config.yaml
head_dim: 32
activation: "swiglu"
rope_base: 10000.0
bias: "all"
init: "trunc"
init_std_o: 0.0139
lr: 0.01
warmup_steps: 0
schedule: "wsd"
batch_tokens: [16384, 32768, 65536]
seq_len: 512
train_tokens: 121000000
Each number is 128 + 32 x the weight over its row's rms, rounded and kept within 0 to 255. Layers, rows and columns count from 0. The size above them is the row's rms in percent of the matrix's.

# layer 8 attention value, 64x64, rms 0.438, rows 18-31, columns 0-63
size [125 123 123 134 139 123 117 129 128 132 135 120 121 126]
[[165 173 120 115 116  85 156 121 149 120 148 119  92  83  98 139 144 106  97 107  90 107 132 130  70 170 128 146 187 139 166 130  85 136 125 136  93  73 119 115 160 167 148  89 164 114 158 149 113 187 101 154 118 105 148  74 125  65 110  58 128 188 186 121]
 [144 148 115 145 158 112  85 105 144  98  68 113 115 102 138 129 115 165 167 149 132 144 182 108 144 164 153 119 145 126 181 124 192  54 192 133  80  91 112 156 203  88  96  74 126 130 105 114 111 175 168 173 116  97 154  99 133 121 117 144  89 110 100 111]
 [107 123 136  78 102 101 142  90 135 105 114  71  75 140 122 176 175 112  97 201 145 101  52 151 148 149 128  75 153 154 147 155 128 113 118 154 189  90 150  99 122 132 149 107 141 144 151  65  83 167 121 113 119 104 105  93 128 119 102 157 182 130  68 107]
 [113 131 135 110 135 201 151 170 117 136 127 103 148  64 151  92 131 160 156 150 132  32 125 121  82 156 130  93 157 135 113 101 166  92 162  92 118  90  95 127 138  80 129 165 121 125 123 125  97 125 106  51 125 156  60 102 152 134 145  77 178 119 161 112]
 [ 89  86  81 106 102 146 148  99 130 125 186 126 154 144 141 116 148 173 145 102 100 157 115 160 122 125  58  98  72 121 172 101 126  72 160  91 117 136 153 176  97  58 127 108 164  91 136 143 114 174 132 135 180 146 132 124 132  94 128 158 161 155 151 210]
 [130 113 129 180 103 117 113 137 119 109  77 140 168 131 188 135 125 148 117  61 175 103 206 190 124 158  87 108 140  79  74 141 173 140 105 136 155  95 160 110 124 127 131  97 110 126 130 145 160  90 110  83 134 100 102  67  65  93 147 157 155  90 138 102]
 [167 149 136 130 100  77  78 200 128 170 101 158 141  82  65 155  93  96 141 174 164  96 136 124 116 162 166 166  80 144 149 146 119 104 119 178 100 117 149 111 109  86 135 115 125  95  80 104 160 182 171 145 113 154 147 178 128 153  93 146 147 152 119 186]
 [108 149  75  80  95 107  99 151 115 116 116 218 134  78 110  53 140  88 127 119 113 144 107 107 141 137  81 112 135  93 129 109 136 173 154 145 138 149 107 152 114 135 112 173 146 205 154  85 131 154 134 100 110 112 134  68  97 210 171 137 146 144 138 116]
 [165 120 108 120  43  81 150 178 144 155 139 128 138 130  87 169  97 142 128  98 152  88 164 153 141 179  94 131  47 214 113 102  94 112 115  99 151 140  56 148 119 131 112 115 125 162 158  95 135 114  94 139 155 133 137 146  67 106 111 136 134 122 158  95]
 [117 128 165 174  78 121 163 159 101  87 124  76 167 127  93  89 154 129  65 134 158 104 111  85 169 115 184 166 150 127 137 104 122 174 166 184 123 133  89 179 188 106 148 125  65 176 109  84 122 126 171 116 121 100 146 138 159  95 138 142 113 118 167 155]
 [181  94 112  82 106 143 153 157 133 115 159  98  63 150 139 115 155 163 139 118 157 171 171 115 151 136 153 138 109 127 110 116 169 117 121 116  64 120 153 136  77 109  43 144 124 123  88 108 196 101 166 168 138  75 151 150 141 154 154  65 159 135 102  84]
 [108 182 171 127 127 198 139 151 131  97 177 138 146  94  95 135 121 144 151 136 138 164 146 175 135 151  89 108  89 110 171 103 107 113 126 152 146 136 185 130 138 110 213 159 118 138  91 144  93 127 170 212  79 137 123 136  95 140 145 138 152  44 135 124]
 [130 102 117 140 166 100 124 145 136 159 103  89 133  94 106 100 172  83 165 179 134 116 175 154 179 127  61 165 117  86 137 126 136 121 140 130 173 133 108 115 189 106 149 140 130 185 113 205 147  71  85  93 102  89 135 175 147  71 126  97 161  97 120 111]
 [103 161 185 158 138 132 148 111 101 129 159 120 135 125 153 105 114 173  53 109 138 115 154 183 174 138 117 147 160 199 154  84 149 155  97  99 156 148 146 101 119 135 110 112 150 129 139 136 194  81 100 129 143 146 163  86 137 164  73 117  71  86 138 201]]
# layer 8 attention output (transposed), 64x64, rms 0.314, rows 18-31, columns 0-63
size [124 127 121 136 139 119 115 131 125 126 128 121 119 128]
[[123 139 101 155 137 157 120 206 107 128 183  63 138 164 145  90 116 159 208 175 156 115 118 153 132 157  61 140  77 134 163 123 136 145  79 110 134 118 110  62 123 174  92 130 128 121 125 102 153 167 132 135 171 151 118 139  75 160 164  93 108  99 104 118]
 [124 129 121 112  87 173 128  99  48 140 170 105 173 116 178  90 130 151 152 141 185 129 147  96 133 163  75 140 139  71  90 113 130 153 134  94 121 124 130 123 111 171 141 175 202 121 125 146 101 111  90 166 138 190 100 129 128 155  72 179 131 180 141 116]
 [ 81 160 128 139  54 135 115 107 121 118 123 164 125 158 111 120 109 135  90  87 177  94 149 159  87 138 158 140  92 114  94 125 154 175 116 152 120 191 146  85 103 131 109 125  96 126 146  74 182 162 182 172 137 126 163 123 131 186 108  92  61 120 194 124]
 [149 142  74 165 121 107 140 148 119 187  64 115 117 190 119 128  49 120 101 112  74 148 164  77 118 186 118 159 134 138 160 130 128 133 139  92  93  98 137  84  47 178 152 115  98 116 125 114  89 100 169 146 105 127 136 174 130 147 123 145 123 173  99 119]
 [123 102 111 138 155 110  80 168 134 147 129 151 152 190 179 192  97  95 165 128 135 112 105  89 102 109 206 156 149 107  83 110 154 168 182 117  91 161 140  91 153  98 127 135 108 114 109 186 133  77  66 137 136 141  97 147 115 112 112  61 138 142  85 143]
 [123 142 118 139 167 113 175 128 130 105 123  53 118  68  69 116 144 149 153 138 149 175 170 101  68 110 173 117 115 224 152 121 131 183 164 109  93 127 113 118  92 110 120  99 162 143 103 163 149 119 157  81 123 138 143 153 157 107 112 180  97 172 125 165]
 [ 96 141 127 113 115 124 122 113 110 153 157 128 159  94 208 137 165 189  96 156 115 110 113 135 173  99 120 221 133  65 188 131 118 148 125 135 152 124 130 144 127  64 126 167 156 158 101  83 111 114 129 165 110  55 171 170 107 144 134 166 127  97 125 102]
 [104 116  71 140 119 110 123 115 124 132 128 134 152 165  85 189 117 121 166 165 105 112 148 143 197 134 193 117  48 122 163 103 114  78 117 162 141 173 153 132 120 161 166 152 186 159 140 185 118  95 193 151 125 135 124 156 175 119 169 132 152 142 157 160]
 [161  95 124 172 188 150 144 173 127 135 193 146 148 159 100 137  87 161 140  99 104 103  64 137 127 119 175 131 164 102 182 131  91 176 121 127 150 134 121  90 130 101 142 166 133 138  87 114 205 122 107  80 127  79 199 138 138 127 177 166 109 154 148 138]
 [180 122 180  79 107 131 121 107 155 191 170 154 145 118 101 119 104 154  68 116 184 119 130 106 147 139  90 157  84 162 139 115 183 122  64 115 124 121 115 183  75 179 159 141 167 124 146 156 105 149  75 136 135 113 127 143 117  88 176 141  90 122 133  67]
 [145 135 129 107 143 123  93 155 123  68 100 166 125  93 113 138  87 139 160 131 108 129 150 150 154 126 101  85 143 117 111 100  99 164 104 119 134 179 166 146 231 147 142 140 119 136 159  85  75 111  55 154 128 143 205 156 156 116  88 193  98 142  96 133]
 [142 161 152 132 132  89 100 105 167 144  60 101 144  98 170  95 144 170 158 106 122 104  98 120 121 107 111 133 112  48  90 122 183 148 127 139  89 161 139 124 126 147 113 168  98 144 135 121 153  44 151  73 117  77  68 142 167  57 144 132 117 149 156 122]
 [167 142 125 121 147  99 155 113 100 111 115 129  77 144 146 127 149  78 115 146 107 139 103  77 125  96 142 141 146 145 119 122 129  73 101 159  44 122 148 139  99 110 110 179 186 118  62  72 132 142 189 143 132 194 146 104 136 105 130 157  64 191 112  94]
 [132  91 107 156 118 125 117  70 142 141 125 171  64  86 146  84 132 125 137 123 176 129 127 112 157 114 104  78 105 186 112 114  43 174 185 135  97 145  96  82 124 136 143 140 123 104 131 154 140 163  68  82 131  52  78  93 122 111 162 135 112 120 109 140]]
# layer 8 attention query, 64x64, rms 0.276, rows 32-42, columns 0-63
size [ 84  88  85  89  86  99  92  91  99  88  92]
[[116 153 115  83  83 155 111  68  41 117 134 130 133 163 108 141 116  88 123 125  94 137 150 142 181 158 134  77 138 119 139  98 104 117 123  72 136 183 127  94 189 103 130 163 108 119 137 111 171  77 141 159  78 106 166  79 143 118 140 134 175  56 135 113]
 [174  97 166  93  99 127 139  74  95 121 143  92  92  98 103 152 130 149 207 131 152 110  79  92  82 123 137 163  61  62  91 156 133 102 111 177  65 127 132 159 166 142 158 110 128  94  82 102 111 142 121 128 124 122 116  91 125 118 117 119  93 138 198 148]
 [154 104  93 200 109 203 140 182 129 150 129 151  97 115 118 125 103 108 155  76 178  56 108 136  69 130 142 151 181 162 118 138 164 133 103 195 170 193 121 139 112 107 156 139 109 108 124 106 119 174 121  88 157 158 151 133 164 122 114 109 112 160 161 137]
 [166 119 122 149 101 143 149 169  87 115 168 159 119 142 122 123  77 133 114  94 124 162  88  50 140 145 112 161  64  96 148 151 120 131 105 104  76  90 140 105 169 110 188 184  90 111 172 119 172  89  82 116 112 132 141 146 177 151  71 133 110 183 106 131]
 [145 159  82 150 193 124 101 140 141 138 198 116  97  71 115 139 100 130  63 115 141  69 155 138  69 112 148 209  82 123 133 158 148 140 154 114 138 123 100  98 130  60  97 116 143  90 166  81 122 127 113 118  90 147 115 129 154 101 123 101 104 156 130  72]
 [178 152 147 129 114 149 154 138 126  97 137 125 179 141 148  91  94 111 107 145 136 161  83  73 232  95  96  93 115 128 118 130 108 129  89  95 121 147 112  77 152 115 152 137  83 135 199 110 150 126  76 161 100 108 143 112 175  84 124  90 187 104  90 119]
 [126 105 190 129 106 120 106 151 156  76 105 113 206 148 160 135 134  81 160 113 146  78  85  98 123 140 125  85  59 112 119 166 131 101 177 115 174 163 101 134  89 113 157 127 109 143 190 127 133 114  87 151 121 168 113 114 185 167 103  63 126 158 132 149]
 [118  93 113  57 133 121  72 152 158 117 151 104 105 164 139 151 132  63 133  69 162  99 151  78 130 139 114 132  85  57 128 129  85 154 147 130 118 144 138 129 161 127 126 161  57 126 157 113  67 110  64 114 179  76 120 139 104 128 135  83  92 128 130  96]
 [102 113 106 118  96 139  95 156 164 174 162 145 160 158 130 107 120 151 157 101 113 100  97  82 115  87 186 126 106 164 116  95 154 131 108 152 113 194 169 139 135 140 139 179 139 112 129 147 148 103  67 104 122  27  81 114 152 167  51 104 120 119  99 126]
 [113 152 126  58 135 113 155 157 149  80 143 176 109 119 155 102 154 146  92 141 104 163 203 137 144 153 120 142 154 158 116 147 166 126 121  78 100 110 173 125 122  81 145 120 172 149 131 114 104 195  79 154 148 111 111  95 161  63 153 159  54 130  89  92]
 [108 182  93 181 125 172 195 180  67 132 102 167 125 143 111 102 121 122 113 176 169 132 155 142  99 144 134  50 126 113 116  86 139 150 118 117 136 110  67 118 111 161 110  88 125 116 149 130  99 164 154 121 144 118  63 147 122 133 159 219 123 116 100 141]]
# layer 8 attention key, 64x64, rms 0.305, rows 32-41, columns 0-63
size [ 76  69  64  88  85  75  89  84  95  87]
[[131  87  94 117 124 139 163  46  65 164 124 108 101 126 101 114 155 122 138 122 115 108 149 125 151  57 152  75  95 136 118 121 156 107 101 101 114  85 171 131 147  87 149  66 116 145  63  33 119 143 122 141 163 150 178 142 139  88 149 146 145 135 114 149]
 [128  83 149 136 143  99 152 138 142  96 160 114 139 150 129 143 107 211 139  59 100 101  81 125  68  90 145 126 101 137 137 136  44 146 106 113 144  97 158 147 122 126 119 144  77 115 157 117 169 140 137  77 133 148 161 174 159 120  45 136 123 171 174  96]
 [103 158  74 160 162 163  95 164  94 208 140  80 114 147 164 102 170  84 160  99 139 156 161 114 121  93 138 163 131 109  95 112 118 183 147 133  62 138 158 125 123 134  64 142 132 126 187 128 190 148 149 119 174 120 130 115  96  97 125 144 157 136 129  66]
 [120  83 205 135  83 149 132 155 128  47 118 149 136 141 112 123 179 127 142 131 150 100 138  89 138 153 129 128 101  85 143 159 162  95  75 139 183 117 100 119 141 142 112 120 147  93 221 120 156 126 129  89  57  73 107 118 153  98 122 133  85 163 135 156]
 [161 158 128 126 110 147 156 182 170 139 133 120 160 124 169 122 108 114 108 117 124 187 134 143  68 189 100  92 139 150  57 114 138 163 167  89 111  90  41 125 100  76 155 104 161 157  96 134 159  80  88 156 141 115 132 123 119 123  82  79 169 144 140 117]
 [160 121  89  99 113 196 154 162  82 123  56 143 126 138 156 125 143 117 105 129 154 137  80  79 143 115 107 112 141 129 107 179 115 140 157 171 166 148 118  99  52 107 129 158 144  76 216 184 156 140 138 114 142  85 145 155 150 108 184 139 121  95 124 133]
 [180 106 198 122 121 147 134 108 156  10 106 117 170 133 146 120 170 117  99  96 126 145 132 159 127 143 135 154 110  79 135 144  90 116 117  87 152 178  78 156 148 163 115 123 129 114 179 105 179  71 151 116  99  91  93 125 146 170  96 147 121 167 132 141]
 [ 80 103 116 161 123 109  66 148  72 143 137  75 129 124 145 127 153 149 115 109 134  29 127 132  74 149 136 153 141 154 132 141 124 139 103 138  66 189 133 129 136  72 117  79 129 145 136  93 141 174 167 151 132  73 155  95  80 154 119 170 100 126 182 120]
 [104  66  93 136 165 139 134 145 174  99 120 138 118 126  49 159 125 108 142  86 116 138 165 156 184 150 137 140 148 131 163  97 111 122  96 172 105 131 157  59 177 150 160 132 113 141 201 132  96 157  83 114  79 106 154 117  83  71  88 101 160 151 126 132]
 [106 160 152 114 120 172 100 105 138 118 118 111 105 112 149 111 108 103 115 138 107 138 105 155 168 181 102 134 185 158 155 105 131 130 133 111  83 100 181 110 186 146 150 232 116 145 209 164 133 164 126 162 109 166 115 134 206 120 142 143  93 125  89  99]]